config.yaml
num_hidden_layers: 8
hidden_size: 256
num_attention_heads: 8
num_key_value_heads: 4
head_dim: 32
intermediate_size: 704
vocab_size: 1024
hidden_act: "swiglu"
norm: "rmsnorm"
norm_place: "pre"
norm_eps: 1e-06
positions: "rope"
rope_theta: 10000.0
rope_fraction: 1.0
qk_norm: true
attn_scale: 0.177
bias: "all"
tie_word_embeddings: false
parallel_block: false
init: "normal"
init_std_qkv: 0.0421
init_std_o: 0.0105
init_std_up: 0.0421
init_std_down: 0.00635
optimizer: "soap_variant"
learning_rate: 0.00434
beta1: 0.95
beta2: 0.99
weight_decay: 0.082
lr_head: 0.00666
warmup_steps: 109
schedule: "wsd"
decay_fraction: 0.874
decay_shape: "pow"
final_lr_fraction: 0.0
batch_tokens: 32768
max_seq_len: 1024
doc_mask: true
z_loss: 1e-05
train_tokens: 224200000
max_steps: 6843
dataset: "wikipedia_en"
Each number is 500 + 25 x the weight over the matrix's rms, rounded and kept within 0 to 999. Layers, rows and columns count from 0. Numbers have three digits each.

# layer 3 MLP down (transposed), 704x256, rms 0.126, rows 340-411, columns 128-191
500473484498478473489535480504476536521520456472516457504478554445528504456486570501514507463530527502545501527525449476481495507517491496501507462505497457539461517527540506466506493494472495
502477495494511467479480512490509463485441505501514484505491513518471506501496466500497501520515483514493511487446522463492540507535473537472486525502461496470490505502479466514488484545502469
453507448494495494482515559536523505512492470531492480529522512501558506481520513506493499504475480496516467546463520460471536487516528553522486518485466505481485444469492514494494501537512509
493515483523537486474508502467469522536483486497503482526484499499499480489473515456517496480549475538520515457509530577520526490527469550470543534522475496468469486521495469501512492540535476
478498488599500476526513504518511456460517514481492510463481516482497496496523562447536511443503479503513517549512499460547526496499493475540462546448523528495497495489518480511517493521491465
496490527488485496479498505540544502464496480484500483471524512525509456467521499502478477520525487513488473490518495522493508525456521515486520452498496554475494481513473489488509509469531492
521501534483502510514439513473554495503511485455472501527525492495452512523510453553520517542505499516493523482452476535528518472515455502510481488454456494517505521476466496530527506498485526
501545502507521505461522519496469494479506500537511515480484493523465480525510535424502504488492522521499504470489537503484512505523503517512521499500556465522531459529496483500500509491494518
515530495468479504509508482485522445530453526480525468541504463482465476539530486494482545526513461493492540512513452476494481514527479503513514510482469433524532476508529499475496500543494447
524510483498499475478531507520478429515517491483518489446504522528498491487538491533502514485498473496525529525476484489492517493474537529502505512502542501505499494489531500487495504478471507
521506474502523455485505496491456476484498500456495481494510535455509495549493498460498501512481517517523512524501529463545484457534532489543502508536466417473531528513515534475530499508467528
513507468503492479476504531494518468524495550483470490569507492522485484524517505490531500496530519527476510492448494517516524483471503509495521512471509477495540487406463494486554512539521522
490505533536471482490477479470514479480548516492449459528538482499474516520483457520513479497493479501491539492504563530487557510495509532488489489531519497473502512543510513500493488455523506
500511515496518470505515522517473487498516524481498456530521499539481514477488490513464466517482548499490524504479473500520495521508476490491489532492503517489490489557486528500537520515493478
550499509520540467522472466498534495504481521515473487498448479509495496494477522492524464524495500462488486513508483512540550541528519509512532465486480489510468494461461505501472466420506489
483529515529474513481521520521484525472487506470508476449500568491505508483491527554474509484466448488493498479469459517505504529517482493480459521465533509554505477475484458467518497480474491
526505534494534463505511507481524482453469526482503481503500533524460490453504540472547523492496545508431507489489492486517506530504467490508536532513525502486489486475519518496542446526512446
488536450493506496493503513494485511447488522524537480497476508549487460488567497505486510535485529478489458506534549526463499483492541498479471475518534496513471520472511537501512501497521517
545481522511499457519499512512502523464492466471461506526526496517464502523500538529499553522467503490494439492475497491510510477508467525481537534527500472522489482498525467527521510488484521
478525510572508493543458506511524495491541475472519530556491495509515506490466505507517489504522514499511519506501511494481485456526513447531561498490469513486491469517539533521502516515502467
486508507473470497458501539489471462524441433457501507464516495509438474506489510464514489463505536465526496546510507526507521509488486471505492526487513468484489510520476486497487535517518443
498499496538527453526538505495478524535463471505532511488481483507475439521473514497488495502526500529498521526485520537498498501540445501516494489480495481524469509515522538519504482468489503
475491502473474506564506507503459458501513485496522472491481519521499488486535494508517493496491523497514522481515487496523476489502490462489485461512556543488520487477511501490522491526482510
509482510511515490558496495487504514517478527517478503513519478476528514510452475482487499554496472534502510509471476464481511474487496519492536493541504508483521485522499430487526454477545485
527468486528508507513516502470515535539546505493487461501535474471491538440521490453479499444513506514536496503443480508467527522503511530504474540534437509499490515481475499509520428517474518
546489486539515494500489513512483483505481494484457463514487471477554491498529501508515484466488555510505515490492484539493527522492531498509533499528538501530488519501516490519520541511548507
500478520498509505478498538508493478495490481478502500551515535493474512499502473498518502462506494500478452486489490482496523510482535488525499538511519494476491470501482513519498474477482487
491479495498504528482482492486516486478516512505488511495498494544490486514546502537528493505507496516487498503512518481511510490496505483510512505470484496479501490537483526486489439461496489
522493524535485528474477483504475490472528486518475542487467484528463509494525465513541500532492494462485500491477467453508429504532494450469518511505562501490484463496511479547508458560459485
508504493518472490478488462503530493479519523501536513492535476529508519485551468462503537493501483525478512482506481489493502535469492508519528482500500514459523502513528483530533545523524501
503509453515485488462529524521495473491476504518505529512457517473526533520498524446509535467534490529510505511540522503505458503449456515486507514444464501519486475457513500505479506505531545
508508502508476454528462508501508500492473499486494525501512507488506507529495492522508510525511490510518495472501489492510475506498503492504527488537495495513489534490465496520521489503512504
489497507512521484517532439502474514527518516508507509469531483559505476488488511460510483506494492484479531453546538525483495510487477512544497482489506508483501482502488491499488489510461532
479491510539529503518509474503514470483516485509495469485480481503517494532508482480545498496481419492520540509510525481470534504445526505495523500496462486501480432500491475530516505495500480
479486466472516505496531520447483500482492484523516529466508446499560535479501484493515529478500492507465511480492489505465534482501503433526537491472487543508512481496532473480501512527553502
466514460497483528509496490464516521529485518520522483472520476484518504476503525482530544477503487492530520472455501516475518517529491505532539512521504467499557494544486451533501503496494496
503486508520506502493518510460484504492449503489535471490450482508493484470519485498546497525535508496489524488490487460468533482486488518509484515494492458493462502486518550432492482490468514
491517549475471509516513513473498459506544479474499499533441515476486507505513503459492494506497483492474515465519505506488484489492532529523515534528511496508550543479493514491507526516487531
554478531541500475514522513516524511511522467477528506502476496483507509490494497507500498498534485540488487512480520527496456478503516516467455505486467446493559554554486499500445493502488471
503505480499528508515507509493525487478508508534517506520470522499475466530508551455443490472558486509507462515499500502469444534500489523497495547524530510455497486485498505501539514527534523
485503538523535457491538554510510471470461477534507486505488524553495508491480483472520439508482487466442516478466502512539485523497457487482530483481527505444475507562498487497456488491539496
463511524474467520515463540516497484489495480461528513455475522544515558526526509509535477509471493520512448480491523525480519535473490500475503503470477510460483500488510469523490527513509516
535501499501557502486519517497456486534486461467493473493479515537518484490517499479513504487511472478497531485457508498458520520490462502489531550531492537447455492464529471461500493492486484
481499527508521484498533529466522520499513519501501467509472526540511530477515457500492477536500528450477459528518520514483457514526507520498474495511424510508526462517521510525543514476519463
513476526504494471484466540500508501506495518491492507535473475522500473502489511533490548468514488518525498509478505515471495488516459493525525486515474504455499520488533505512465541531484507
494489512521496526480504525531500495546482513487529479495516526504499434462494496540495474435483572494522513511507514565519509476463541499534503508498467520476538483508493509509496499518536499
482532518517535552503500476503529450481537506487462499507514502482501492493532512496513523521512511488491509450503476519484475499506489500485481504535519519507511535474531513496517501495514481
464510476552495478503506501476511547504526520510469462510514439494498529506517508532500454505495480527461523544504460486465536515492534497504467517516521518500468515452443467473461536511509491
488496491504475532523500480526520462476461534499509493501501500500475496505530543548478479491514504487504485512529497495529478519510445515480508525559527515506534509583510458497532491488500489
494504503498533499517523495490476466507492498463471531481540520485498500503506497529509522512487516509532486431451513474512465502509512496542487501493521479475536519560474466539554514485474508
480461507500463549521479492463492480528518527486510529549566487452444463483510500506482522503485488489520498537511465461544529466502502516476475518517524511490490517516506473527461489487453501
501487518479521545496533497436488462490514493507465530520487515479516482484523531555496524487494467524481493458488509506525514531483497490504503489489518511544463498512535572494468454531532517
519502582500454507543519498484530512476456519501522511524499518430478476546530479500514522497479492531485479524483489466525493545516488530479505499538502518498448491462505531514523476495539499
486537466486545543499460480514474518498528529477502491506486511523511515485471444483482552493522482495537512486499489456480506538543513503503568495501495543494491531492478522514503506468539512
511501496493458514503488497540481492524513515483536556505509449450512492484522486469428468504481530442526486461520501538507516525512534495523473498448521438470436485502491529512487517532504508
500549449485514483488473483452493497500490520437513512486502491511481533522519510480510513491486507483521500516500485460533430512512499513513533488500508459549481523536497515535507510490538530
513539504508484563496466519533531476496526528479484490496515542516502508507487478479471504486480465526509498482505518510500508474478559514461506502479518464487492550520494537526501456501542491
500499481490511523526480487487528490491503509443507512473488485484479512475505515494516494492474521480524522515487557488475522503508488509502486476497465555468524498533485508585471525493482512
534505507482516497484449497500525432460486501536449464506521495456527526532523519511516509518463431518484518485521503466480481512534521537539507533514475525517521490517525467481497493522477504
470513538442532513474491473446490457492475482468497502519471476514486501452524504498503525473488485473529500514518490473530529537484490520492501509529441480528471485463508498475536515460490494
485489484492523540450514541546505491495524509459506517465438491508487491522494504539499525508524489505470485508476524475513491479536480502506462498480538499507487496509519507444512498543468515
480486480497492509487491534534497518484522495478496505471483549506492480499515517479521504537498489501481527511475494512517450464454507503470485472477483488537494542521547563490472498499509514
476489500495491497499533457484493399485498501506502495490494504512499511519533494521476472500517508474516488549444472479489468546481480501493514526493519474496549475468481503508502483549491498
501508526475507537517492500502428479440492502477521547481500476490509468486505499492502525515480504499495510502541516506492501507532565493510492493494515508535533478430488501497484512499522529
517502457530484502488510473513531499515519502493485493472546481496514453515519486503482493439530522547479481529484482501491506535488521456504515509522484497519485508521523535490474542528527450
508504521520509506521479480496533489444488484526504449462503493492474532569541475468543500455518520439483487526502496493502547530511570506478516519560492527498519500537441488486536465495533510
521471535511495484498483452487549509539541521526505461515537452491451480502504543513512503513501526489477492487455519499452460442506512504547545543462522540462510479523479485519530466470499469
492513478508539545511511486516514492511487511500501476479503494445502545527486493463525519515537486467503523505499529491570469518493504510514502475523453519513528503503484468549490477493491514
501483495481499490485488492507485480484519464485496490490486465472454503523489551494477493477515469488516495543511467483491507487487503486517553523441501482481509493511482507544492516496450468
508484501461504521496498513485474545477462423471538497487454512531515510511500481505531442502529521487476515529500501454517513507516469516538454494501485508466509497548515526485488506476522506
470517484472462455511490507488536546519479520504511456510495509516520507496545485488511485521439496516480534510481505542532511540515454514510486522484524494459510499473485530543494432529491519
542495509465490519487507450510463526494523472498495506485487487513504508522483492496478513494504480521497530492520490501468522499497532537518487500508503540462502493479521456501494478458523510
# layer 3 MLP gate, 704x256, rms 0.139, rows 341-411, columns 128-191
454492478493490476496507493511472546448484492493519492507489514464472498515477492467502507462517520555541483510476451491559460461547530492499524487495506507499482504531541455500512532508509496
481540476475511493494494487486550528487485494518519489445533521512535507498552465557517539493530509481515483490494559513499481477472498510485508488520484519542474506511492540555507488482474528
471521470513519489495493499506484499536503511493522496496485496533455469466526542495530516520507539483542517456510447513489453477467526520458514494518445569531507503496465463440475494471487499
497504487540513492490530532524520505499530519430494449480550498489506560535538545487504511500532522531494532535522491529490501463532482545538509470524539483510499506463513447582470496502504476
472480513525487496571505491515485460488492499524510525508489539494489544536518522482489531477516470557552516469492532487502523476501468511549523510487508489494500536492522504506491509454469501
465512480480468496490509493513545477483529514482507490476550450478497473472540460481488499517497504504478466463499499518494518500480509469515486496495503501480501510528483448520492515503466493
512505479495522528511526515485493468493484505458495515522525526498528525537468525518519514483499511500518548447467524548501505483523490520502517523475498493476514500483498531473510497485513510
477528469512487506486474535489538514519517509477486478534501520518508438507482543489478518481485521513488458482483510493467532488541542510509515505511481463498497523516476498510529505468518505
528488484487527514521514490515519535526500528477445499496502489500532488538484547480514515499522482549464498487517513524504473485513539464497566564496456512537504476495515509474504503486563467
559484502468505493478447497479470526515488539524500500486551532507478503517515490517467539488494496527505537510541480504512512509486503516477508536500504488499535502558490482483531466449499528
528497469518552555491518542489509478517536511570507502477503510489493507491493485498485471516510494490463540518478480492505514498488507533557458484539483503514489479540518507476519533504511546
497502470520511509468513505524489474521507481494480503490464514527459539513536501529475479515508543503490464522506492483459469517491502510478484508496489475496485470516499500497469507496454501
483467512462479486507509448482531516479536498497512456529485505475531512463493470480498513450497520501504484536513518511474511513487514507502483484531499478462496494527457447513505478490527499
485546457505496554483485531536512465516518504532519495495486484487499523525490512531519479493470506464493494496450501492516505484537464553484518488507536469510519511481532481473543504490510477
508453530509484479519481494477506485498550486480534534491498515456527488528532482534469499435483515511492448490446488478512494487528501489504470532517523512467515507509509451483467494450509536
496496513499520510479501485490472524568493512499497537482514521544523508489488541480486478502547477466514504515518508496512515502506477475499456520549528478510510484507507551545478488472528499
464550490494493501454441485500486517480567457485454479525566501433475481523497555581541498528468540592515507516430516515499491498510484494466484497484487482505472487507497484508506517501486496
506498466531513499494513500518561553451497502511510533478485527474494493534485481506543487503507513568460480484497533516502491468537480527471521488535498542522488461514500504526472508505496481
473497488511522511455472517504459506479519519498500494502548479501448483503471493538491528505499467495502489527439496477504480523482539504525480494489518482469467514494509458529522538541463513
494489515513530499481473513536514497540490474506527486438502490555508520514479529505522529460464522545540441528493464446462467473493504497527516569489538465504475515443499496486469504484517461
498539511509485492492521504480509523521484497516497522480553512518507487501498501492542520473494505523513545544508505522552526463495537498511496478453489472497523486532551525489496508484482477
486463478459450496525505505481500526496513478508544498478507502529501530542536497485495527495503530502465494471514467507501503479480518458530513512499502520534500446510492504481501484520470490
477448439514481485486475499500510498513474498481526493487523512524479504472475489439513481522514507500470508469518536504475513479500536518499540457521482475516504519478527488479499534497479476
490550509534511487534512532479496490494515482521488510469508511541490499523517491468545515549513496499570498521603523482543502513492494523467481477536515514502502506460476534490483499505528496
455499500542482524464499515508495534492512480532542481515507493473512493503492513494496513495518489468494489508470531542490492506520520475469505504513520521529459475466482496529476491497532478
449494486528496513439499483510532490512552542546504505523482479514478479470500458468499496559522502482510517490498493460526489492488501513443541511494513457463512510503426503540520450464494467
489441489558484508466505527497474494461493464501478492486467503501518487538515516478495502512491515487477481535500496542475513494484489566534581504519510490492505529464496516457517503469467470
518522506483509475493541524537510452509459474507534492498507496516483488497508495521502521508497484500553512512511516490540493489515502514509508509506484488441502509523509481479516538515517476
483482495514540546505492473473532489492494475494498481495492512512492500484487496484507483496472491501484499489481497506466506535512499506472476463456525481558500485483475496489519481501498465
510545537478537437503508493506526521495488502514571473492485480526534506504495493485530528510479523496462486540521481522502491522499445498538514477496492476534518512505546457503493480545494453
496489519510581478528458531498460529477513466500515516513479528460489487508490531558475538516520494458532512480513552492515527455505509496509501492532476500539482489468500469474483511495513501
508538505469480489499535506515516515486512501530526509459518484508507470524527515460510501539494465503490498478496501483495529464468500492487494539493495500515516559492476512497496527461505501
497518490500493529489504461488533533463518510490498497494538487493489507524503474548511506471494516495458479486478510503487544497510489514501504519491506492481521489491488494477503557505489500
549552435506496507491501483488505539489481431509444449499480472533453526536500524492533495528536498496554517483488512505493457504511537431494482531549484554510529497521520497502471522498540501
504498476509499467514484485553495546485479508517476497498546488501479512494537518499523496480486534474537475492446525497443521496465471489501523545537542510467502499493486530489465480503513484
457481507494423531496487468523491450478519484527552540513507531472518499509470476515492487501495426486495534495477437565456499536467523515504517503421535473562488497469545482511483531503480499
509511474509463511475510472497516536479513506471497479491506538558473519489485440481475509487501503522486547502527504523485520499487537511473476512507503502456513521490470487486523490500516518
477485433481510476507464543486486447438477498516479479525493498499459489486549509448537510524485473508521500490508495467543576518519490513533474504498480490513543450480525420543516481500494501
491481476485512501462491473509541504474474509515526482522463503527538470528511479499484493539526479484493504488487523524498473472483510511510514496536493502544504525506428509511511468485499531
511479504504488499504478490479489499523461508465493586493488505508472516537509513482505489482509522495501528505469538527540534534460494484499512503483511546502485466526473477480458502486464523
473487522501505504540516499511476491442525480487552529515516495505514472491516478474489507525477504505479511529529499520562499489525494469487475467538528493480522473551473468477530493512508523
522517494464485442557483472551471566531532514511469529530491520488432518494479524480533469477532519455496492523457529462468514448516499494515491465542493456504531499478508498506546500459432504
526493502503516523542509502476473487490522513496489496485514471505557483497506487513515491499531507548514453491508493473481509458542479494537488546514517486501520520519519483497496507490508489
532507520526495506493544444513472505490475484484537468514479471468498465499499469491471493481454507478553479442486500546535492492552477515520493477514525474503503457486540536525521490484509511
529499511497468475508461487524495511530532503526525471455518502470519494522473449530522481493504506467518468462496466456464527466499517486488503528511521503487447493528515496509477494530510498
479501534495484497522509508479522500481527516518468467491523464456511502494521526500537530457479498529540516487519475488512503550514515505555500440521470501523529490521542502479506461499504511
502534515512484482502465536494502463501462546498496453533474512472490536539490536519503523472493495532487549516493482556462488491487493510492536505494526528516517500480523483522492532513474530
503471495517558482496492495491461501491485514484472540503483486528471538509507484497490512487497500555534519487506503475471522455481459494496506505468478477496475492507488442491509485540521444
500528506495511504517515516510507532492492462514482475480488503470536492512493523527493516484496518494513503510477487435498483495446470495503483560524504455504501475489500500498469515502485496
506458486505518466523478524480494486512498484504534515496523491503501482522502470500509516459540521473492486468460477547456551508494524554475512495500465473483505442486472479525495506482498519
533502464493513529498525494562469552552484505498525460480521525487526513481462520524559474507575497549512488475482478466526467543533533451509501520527498457495504493542493526499473489509511488
479536492497518484524534527481484477493533462486502492515535536494510516474530461493523517496536492471524531522523488488511525482502495510510515466522508453511520500472524543509511486468530550
538492493527490520493507515514460480508506503486490491500530536523512542500479462501526522469521474512527492541482493524492478502526485515503462469494473481515496483492480497477500538490534504
529545522481498514511496511473513499491482478493477510502523530484515464503502482474508534525536546490475532494489492500493471458508497481475471493496499470491518452498472493520473533481465523
506514503505491490480497548487509554508473492498515514507517506490484467500473499505509504508492499439509481461481526562540499478502547552478448476477468532487476493499489470499456440521519527
479511500465507464500479432513458512505439481526525526514520478487526493490496482518499497527505504505522507555481532516531532512515508512539515500481520485526483505507471492481463497443439507
506473516528467535507487522496482527530507504529496462502517499511506455502504500474512500506473461505519549444473499459514538501473524510489520482502476485519521492477515517464502489468484506
517522473506495471458509443488450502507492527531530507528495458489498498537479481499487507511492469499492521526544507475512484529476456493502556454547484485487444500471477487507492435496478508
475512500529490511491535533491544486493496485504507478490490539461518514476485466499494496495517504495471532490546515529506438493522557508478522479492517532461521514479529513482516515490514523
551542475498468504464497503531504507512478538515511498479488515505544519481532501558489538468534484510541512483495500516473493513483456484497488495486541509471514500504509513502464485499514518
534503533497465475495499471521497496505487510496520507535545523513483553517520524551526547505493482481504524488496466509527520522498493489494484490476514505527517483462517472515525492473551483
488496510542530459520536543476511554497523496459495465451547488467514536515519477495549512464487529498523512507508458481488522449491554490490481455479506484486471496451486485490496502485454464
489519471471500497476512515522487467499487511519481550498533549530485491507562495484472545507501449452508516502487511480493488480479505428465498505507480472521509463442519478511483472491518523
475468495502505473540481527488474424502556493477500501510507529488502476468509487522515469493490490468515484482503492483541460479492548520518522522495534511477524514433507512490514515550499466
512525471542477474453539489521496490467462502529561492484445472504536483476522457546459539492503489527501604504460496551518519498524506491502488489533494467499507509459551501530515522511528533
531497451501480499540533497482513472467511497532485488522489524457506502479488503475543514494455480508535494488482511475499447553512489508509509533508489463444503487502493499482460488479530489
495500517494454491525479508484500509525491485509514535525521488513486489494496480515507517493515516510456502481471486514524519466505519493513499496498519499480525483500485484487503476485468498
523503501499503511511462507450556475512489488533505454523471469500540486525489490497519506530466519506511560463484475504486537522496470488529505478515473481505499523432464527525550492523477486
488523515482521518521518447531489511486517510496511517519501494462501485521482524461463497504525530466491491521518491475486500490514495542521545443510465495454469491492522549504469490515515490
472505494499481479498497518510490489472478519484523497528493510520474536477436485469492472459489451509516484543489501534495496513533524489481529500490436486543489497502485490515533495485527527
488485495533482455447499531527467466493475505507475511557502473471487512483485491513488531500482459532533466500526559495538479528542532547489472503482492495542510477490473474480553497506499491
# layer 3 MLP up, 704x256, rms 0.141, rows 341-411, columns 128-191
496488491478436518507490493493495521498485517470535491508513488515506494464474537499465450542516505504491439497473533479520483527482477528541507529490558513482512546497500486561518457526494567
488469511501480545481446475518492482513504494488507449512522489469514532474493522454493496445503538533455531511529489504524490506477495510539478486488537519500542485535479489462533519557486488
502498506466517491509522512519486483488550488496481471515514512536510508568523502469477502451529478482512480541478495492466480541506510489496524449476500462457458509467477549540488539503483487
489558480491527533512527463539503528481451461483506524534507475531512512493507512504497483485494479494471499519506476474471510478480503529506528521533505496522486461495516544495517522488525480
493546499516496448544460491506509479497462480542491503469502497499490499510534482486447508498491484494498534517509550471449474434502461497511460477508496490507532501514522536480522510466494481
502502517482498474483503483486498510478485475455511513496522463466520502532507512548522469535535488510522484528524566515488479498494467537487497477485492534503528508465489525514526482494519529
518473447448441540468523491504516488482525487503519485477500486495495466527525505526543495527516511527506494502498474580499528519519492553498527517489499479522502508498522496535465485502534553
496512508525468505509487478520538513535525528527479510565492486513487495516514480513490509504498470534465483495518507505477483544502461511498536496518471470466519537502453492521476504509528497
462515525494497484453507528489504502494468422515485471491494485486540494504517517487515472480499514534515526497460476526467495497494502480498506453461541501478483476505475515483491443478525524
482459533511497496485496524492505542533505444481461456516520469556512496471482465493504492475509489531493509480514439501487503539472498497452502503510508530492510476507535529471471501515477492
458474516513540472491531515496490479460488458472533511525522506505506502507488533513494516497514518525525509512519525532525514482486484522460532489478519518498544520451487502521523518435550434
493505562503550481489537504517517487502526476525558490519558485489472505448471496501513504496493526519495521483511528447526500525533510493470510466499546494477537498493471472498559501511522535
516532501500498532494518497507499523535506551525517547511494516469507527483506515565507535487509522442509510469541482467525505523488511531487550535521480455445460481456512510501487492503474469
490481469513539554508489572507525517498494493517535504549470463494476528491481448533496466527501481459533504479463497495510490527532471500503484498467476477492513500451484490488507490508480530
471512426472537490554495533490504485486463478478496532530474484504502536519459472490491516478489488515512527506539518530527508517502491472476504505469471500536462492503514482461497463507488523
490493523530502531499489513471517499502471510466521506491476423565525522517496496514521499553465479540527494480512496499480518480553521442512497445474494510492519481473488531509506509461529453
464508491477514492460537552503491486479542466511481524523486497519505526474530523543550506510457487513521510513463511503495494484512502497534471493453509488512485483468450472491513537527515538
483470522499503445490575507519473501520468495520467513509530558485497505511462517524498502542525516472448484494477505539480527500490515498505468479437492534512476474510535496538537492529475531
497484524474483490478526481511493500536503490462479537492570544524514534542499567530531502514499534533512539517521491535493496496498527515489504489538504502512493511504446466435523480499514505
499560494525482473495495512472489525519514496480492522502517468479491451493528522493467486495464538487508528497509471542493464504537514521480482478510476513521526526522478484469502509494501490
498520489500478453553493529541495502514512469512502489508501501496510469464505470503554500475492538508483510506496511526537486488484519517523456461508536501513565459513512525494474512476461475
522506504492513502481467477512510501515472515497499520571496533482483490506483524487458462513506477483516527507475526518497520493546505484437503442514483500489512517528493463507493519496527493
479491504532559508499507502480492498511452492520505529466502524484513506527544491491509489457495521507496477555468579483495477518502499457464495505547523472480516483493519495496527487472490512
518484512534514503532519500524517540520548520534488457491477530458559463478472470542446477473534519507459506535500501510486517494525518540477498499500472526483501532529538479487491437528480525
484513496527481500498492462466517488494544510497500521484487512525504550525511501509494499499498465514501517508468516500510517541535450520515518469485510497452492498480481496496536459509495481
524510538541495476487474469508553523505472494485534496496506519531491534523506511528533510555553464538490480516523499500511524487488549477503537505506520497473445498498490529454503523476502471
502522423464481517487499535531503555521514522503498559507508497518495531481516500508490493495503528552471554475486551520526498496494479484517511507504548520550524514489478479491501473511541480
504475545493528518507499503475480519441495505513486469501476482482482525489509499458514462506462489536511545496464525468489521486552533470500525521516515497495516532516501495527522460471527525
501510508554494499464519472508499501537506468515521497495529483485498494496505468463492513461498514548504550472510510511508500483504469464491483537501491507494501548467477499501528450486518514
526479487541483561455478475495475536496562505494426494511486523479453531491514528526503510508499536468511498507493495490521498501494511492479491508514486548447452483494556498514472506470505471
472466527444494455453536504480528484573484510471501475481514486547488515467521516446536482522470509467457460551508485507508489518487458498490495487480510515459508504513472503452483502491484494
449465530493480487480467496514480455517560497503501461498491447471500522462476522512546493495503489481500511518504477545500461506485490479514481538510477516526548525503545455464522512529540437
506487491494501503501534512527523509526509491497499447509491532492464492532479458548509492512499472516473495498506500495475506510547568473460463467509444539468508487472462506495537537476492482
499535514478520530517479525468494520504533472505511499480532527500530502476491524451499496474557523502512498499530508492497578484524503550460473504496550486485524492506493484570499470496464505
488513482480482522532477500524498538504469502503466518517500507513530480543499476503450505497505491496491491485480537468461487486486553503490541482461506490486496491545517509497478459520593488
543496543520473552525550497475544523431534536513542517495475486521511509522485497496504469496497477518481487480509458515475536484477515558510516518471492500534490510461525478491498522465461511
522512462530518525470499486509491446479510485501501544502502501503521483503509534493490522480508524493484505503497519457501480493523493511553492482497463476506484492511528527504463508508506467
484533488501505474523491460503525515535496502519498433479504467498479514489516501483495469473483524524480487481495472501502476441519461493489486513484463504491467485518470574500537522513537498
457486490501532503517474492525481466462491521522520477526486487482546445493500497555491512537536516509485512485531536508487487513476532497502489467502516492555557504468479463488513503476554492
477501514485530511547520507510509497496496540482489476489515485521534497466489485497517495466492503523553515514528521487540476531471519490527513530460495480467462440486479520492484489495479468
491478488540522463545455519506494533531527534532531485524470491486517487515486443463500517500524468459512529513508508490522509484494469490517486526505440500533488489585498516472504476492496536
480518466527503486493511555531504539512481494482506516482534490532461517511521521516485476498470523516497506486520514514479505507460508440486545507499516536508495535493473498568482496506500499
527486498527470501492496479474502488516540497459508513475504477528475490474496540512524487494514499496455505493492485497499485485519479495530453505518500499511477488484489479511497519471463525
496510492468502456420494523501497498499535538481524492482531512506522476505520525521474499527509479501493514469544522511515490481511505441528463459504560477489512549457492515501501521522499507
512521491530499501534487506503516483546510493517505483491482528459500477474494511517477498553486512511491505445560497503496451464519509517533535552504506500501498485556526468463474498491517484
467492520540518469509501536517488489494510490496543510508486473472491513464515369506500520523435517523504468505523530498483500505471527506463526519496498500528486474486498469480509481490518525
495534545525515445491502467511549548468512488507543481518484504494485483473492496486510495455492476542473498498466437451481509479477492521488480513536487492508521468514471470447521513512508497
495487512515483503543481496515497482474466522537485488491513487475455457464465456571541495476506451471518481522514497502501522497485503528511458551535538539535467547517493489500481492481452534
459491466491495536490501499483503451488516547516524541499513501529450499471515453428560491498523468521524492505463479539498512505500528514496503504474484519518475504523486520506502499504521486
475507479518462483526490507510507534501535468517514500529529540493524519520462532500504490539467503534545503519473542493536470483493507461542516494513520560507491508475517491523493501478482472
507494523492532476503468528529470503525507555536481517527440479498473491522499486488465508498469473517535455460480495451438513481513480505483525492501501540469525509488520507491507461536507502
513529480460510499527509499503485499514542463474514509497529494479493517487523429491538499499485492530452484473525477537519542508462527417574481478533505480485477494471530491424491495534465501
538488501495525529479560537508500465498512487481501533472547531537504513488519471510494477518505489492499522506456492518454495485491499486493494478462463520481508504491516504491480508471441457
528538475518454519520502514493540488480495509470507492495570506516514515528508480496468495467507544509498505529494478500512526492491524509468504441475540484576454495490510536524502495502462520
530482509500507491472548510470519523449514512520558488494493493521522482538497492475520462522558493482537507516505506524493479522460501488502500506553447488511481515474528467503503476462456473
480465485511501540451527509497488490479507519497496481438532496500516494464534496477537528495485486515518466474557494502503500484466530516446513511432465489510490485512538511497502472523505498
510481536515488497486456548493525502487522484542486483490527524489490487478519464498496503494454478501509485511504487468555472509478546488451510561510501512539451527511482518534536495499509519
468452513514514522514485516539531441479492521501500512499456479517509515487485486509499481515474467485491495462477530464499482456502506476517509511524483494519497478509515518499479509477497523
504484497452523503487499557484500481517474491501541446514528510455520527494488495481517500505426506501480544522535510526503454489507520522512478451476524541527509523496534469466512519459496502
480523508520488504541514485502524500480520498492464478468450527508503523521529497526494485518529486525482521469477543477502516519523558541516503502529520518515506548528502470495484527535452527
496505470472509532472513524503552501489474477523483478482488486531514494488533469454487492473499504493501510483488520520502458509477499504492533509507532552492520510524535557459469493495474527
488541468484523488529533508507507526487510509493522491499472498481481516500491424466512531492505469518558508488453446485457462535485475486504512532500499536448427516510473514455519501501480489
530488534511547503505485490464506477477511503540533529514522497529490521499486496513453478485480471509508529511518557482474528555486499505502517497497475496529503490493442478463505510501509540
525456466488513495503476510506496472487500498484447492526515503505516504544470515503526510501512483475511475475552497529527506526480535496454520491457512483489553469535539507506486536478506520
550512449444505512522505519498453526493508495487502518530475463517538539491509504504549532507473517507493502491474499485493474554491513516465510552467511553481533508496499493517475500483495469
518497470522507523482503528487503485517542550507520496481440495500471507448493512520490509496523548485515476430493541475497451454495527464517490501496534514461481481492479469508506517534463497
487478513489481515488498453483505532548500515501499512548509483501487516493478497529552503468512538509515478500497482529499497483485517504499502500529515497486513489479472474473515495512493505
486487510520468475475557481465514467486498488513485515537519498484533494500508518508543510518539506533544506538462507490509485493455482516510498471444484490483501499506456525506528494508497453
475476503445537490448537503503520495465496533480498517528496492478504494530501504500468489525487527490468520515477485476457562469456530534472516497537457471474523513478481514510520468465523491
483492496499452468478464488475465463538515528534528501510471494509483516496495493500502488530499521507460524466541506503520544491495509490453550522485479474573487536474496482508525496493509504
494556538461514501495497489493457502493487520463502509501513550521496563485483503515523492515541484535508523488561496497509506546536511479494508479509507537505487510469483455517537507522528513